python train.py --num_hidden_layers=16 --hidden_size=96 --num_attention_heads=3 --num_key_value_heads=1 --head_dim=32 --intermediate_size=384 --vocab_size=8192 --hidden_act="squared_relu" --norm="rmsnorm" --norm_place="pre" --norm_eps=1e-06 --positions="rope" --rope_theta=1020.0 --rope_fraction=0.5 --qk_norm=true --attn_scale=0.193 --bias="none" --tie_word_embeddings=false --parallel_block=false --extras=["value embeddings", "an embedding shortcut", "weighted sums over earlier layers", "capped logits"] --init="normal" --init_std_qkv=0.0588 --init_std_o=0.0 --init_std_up=0.0588 --init_std_down=0.0 --optimizer="cautious_adamw" --learning_rate=0.00186 --lr_mult_up=0.907 --beta1=0.95 --beta2=0.99 --lr_head=0.00801 --max_grad_norm=1.0 --warmup_steps=551 --schedule="wsd" --decay_fraction=0.84 --decay_shape="linear" --final_lr_fraction=0.1 --batch_tokens=[16384, 32768, 65536] --max_seq_len=256 --doc_mask=true --train_tokens=158300000 --max_steps=4288 --dataset="wikipedia_en"
Each number is 128 + 24 x the weight over its row's rms, rounded and kept within 0 to 255. Layers, rows and columns count from 0. Numbers have three digits each. The size before them is the row's rms in percent of the matrix's.

# layer 3 attention query, 96x96, rms 0.0644, rows 0-14,32-45,64-77, columns 48-95
091:102145141157123128123093117125126124170129142139128151157101165126146129123145155137155122153081126176139162087114087131127145107105123152082047
078:102138159152095128124082111144127088172133129154139163149153180101138125104139144142164124158089115161129156112138097152124135123125136155096088
085:151109132110166134138168132152128143127148093099144122117133104154108131146129099118085150102154147102121119164132115089146118132150124096154192
087:117148148139104137120095116112128131129119163174116120146101166121158140101135162134171107140110101152154144118133141151104139109114130151119076
078:099131144123112142123088101120125165125121139145095113160137156121130134130129160095182114152105115169155161122141110149106152133108138139111101
084:144154102118155147107093111088153084128148158136141110146130125132135152128115145118137088135134129168182151080122123129117131096144102157143041
111:129155153083150148111142135107123080105163136108149126133116083167099097135112092145134082135145108097143107130149150105124149180108100139159163
184:163093152126117124157140117116114162101116125125141121110147092163094091116116110099140126145118143079104104182127116119099112132171111145149137
063:125117112121119130115113138113173088160128099155158128132128153103135122131139128131101125104114117139145138080118095158144093075125169144088137
074:135108140105141120128152128164114124167143097112162147124142113140120118114131108131101147093136132095103116124136115108154101093167129137130210
078:126145112109137149146112134109161116115125130183113105169113145132159182147132139116119109099144099154165142100128164117118169110109135134147104
063:136128103130111134116114086136064173131148152105148133112150129129124063085126133128160146146093127142082138158137119111102116132155085151126159
092:137196102132170139117112097132112089125141156115122097140128119149124103125142160126126127141164106118125150118131140136085150128146096149142121
118:118126126161103121111104135120135100129120174127117133150096157079109126119164143136137145147098102146134151085115128090103136110096095116102077
097:115141110107143149148151147089100112147137123111122112127070161132130143114147097133117112126080076130152128168132155160092172144173121146215111
158:100152096145119141134116110122121094174109138155156145166109171109115132105116159150153126144105102133155166094125108125118124109118161128089086
148:108144105164105134123106111121126073157112131177149141147102175090119148124114143144130118146099129160151161101129120116131119120110158119084093
144:155113145104150128135133144148124162102169097092124126091156088160132110135128117117102138120144142114104090158146134138135122140138089128157168
124:107139123149120135125124113096145102151090168161131124176097173109135151120133153125164116131107108129165165110115120123121138107134163131109096
113:095131114134108131133110104106125089154095152133135127167099163093118148124117150142161114133092103153163161111114126137124150102113151145105103
100:104151150156151114114142130069140111123115180114109089121085168126116142120124164140153107136137121149146156093102119149127155102105091143097097
093:110131152168154116133157119114162117123162165088136126119082130156121117107114139185132098131137125123113130141122093096097180152104095129097104
073:156122084157094131119167146090148131152139135157094114168104123077102135100131150086174116125129119094098131140104134106108122159177177144149137
086:135144076172120138128097120123132089161133108168167136144122159121122124117116167140125151147085124132151129104144145146144132098102157132080094
062:156133104111136123128106158157126162114167077133136122104182107176130092143136113115083157124122158120080097137162157145145125109138098119137152
061:127107154081138143174182119108133155132108156105133135142143095137154135130109126109155120107124099074154132158123154138130127120175146167186154
089:098160101157114125111096114130119083141110144146126132135098167110113154121148110128141130132105131165147164102109108117120138117094145129098081
109:101182099169173117090098148133135124134113166124090095138068134114127147113160153131154126139124129154135154095105107122109157124123109101106084
162:094153104155127144117083130125134114151098151145131135140100160088133142116146146141153129134091114168172156081134123106122137091121132112104084
157:115133143134115134129122130118145093138099147136109142148109211131139175137143137133155110147100130168144152108107128132142169132084143125072096
140:113125146140099132124123129113140100137090144157110133148116213116147172132131124151158111138103130154139150109116134146132168123088156122074102
138:143127106109148118140142122148117144123160102098150138095147057134122077126126125106099151121138135103111101155136116111137084128170108128183157
118:122142150137110147122109134101134118131096160155105111157110202113142180128136135144162108124112123149144167108127147138122165129101147134080102
115:111122148138105151132117121097133120139082134152115123163111193097140154123126124151151107123111123157150154095117142142124176118101141123087097
102:119168102169143164119100122100125130131122185136129121132106120086148133101138151147146106146118108165163196068134131107137148107133118122096076
090:134118129139175100168155136125144135145140148100153118135096084150131106096135142182089096139145117106139167116161117108134159115138127106120108
088:146076127126128109141114141114110144096083112135125096120123139130085169101127098160125109141142143085110101182133135151130123124113144125127150
105:128118112111104124132129114116159095152090146157116136132120171141182141135120110116138127110095127157146152087126131130138152118111147125068115
057:138107100102125100123140097149126136144160107151169143087156069149158068144115077107099158103124141108121104132145122124144084120170116129145173
039:137106134095131160163142131100129175104136117107122075140155109148089101133121142085117132102119114113103103149147125133118137129144100139178143
074:109154115172113128091112123123143099148112150141124128158104194100136163130125126159149104139115113143156147103125133147122162128105152122086082
104:108205113185171136095100136125120126125147164117123100143092120118137177113139149146158124142138124124152178113133148116124134151134120112105094
144:085148166164110140107119138116133101152111136143119108162097197103135183118135137159158127145114112132157149112117149140111165114091121131103101
# layer 3 attention key, 32x96, rms 0.0629, rows 0-13, columns 48-95
068:135179155182150151102101118151128109104156178119103141117099115115118117117121134126152090128141117132151136095118135124123101130155085162118098
165:117175118160134155119096126129135118138139170104133140144114154120119134119158161155168124149106117154161151082114107121112157127116126141105061
158:141072144101111108145160132127124138125114075164120117118148104139129117139103085103092146110146138095089100158138141136141110128134139110151196
147:120185113163145133106095116125137106141142182095129129141106138120121134117146167152159106154119110166165162098115113120110142131124112151102069
142:117185110158150143109096132133139107141148176104134128145112146119119134116151163160155114154115124158162149087111117120114142140115129131102063
220:131187104163146113085099127137146096130135171115109114121113143130140143132150129144139117142121118154156161104115127139121135137124131134096098
080:112153127133111138097139132145086107114125125089106105077125108145141130144128106074191134117161111147136087112118133120154106127100139196154151
063:130118153113122148100126114146150149141100154103131139139112136104157093116118169111116074109165134152121157073113176112121165138114077123169173
205:128159122160129157121094121129135101141144146127134139143100176107121144125138146155166121141097123154171155083120120119123156120107128129093065
045:140118109099126145183101154131141123146092066114157135167119180132118162137143126180143170135069125114142129129134110128128162106120157075100123
036:148128124120120130144161116133127086091120137169074124075120078151159094162098092103083098120140125144108116157155141116137072133135128148110139
057:090155114135158125099103120125134133136167158085159131176113153101096144106157179169151132159129130146150135073125095097112167136115106129111071
070:114131143114151088106126101129136153122134181066127108150140058145109101096140157126124105121192118158124132165129100124078131140149110169121159
085:106157088130155138128118100114140113141144137074154123179106107121085134122151151129163139153127128156119136101119072098087155164105108104115073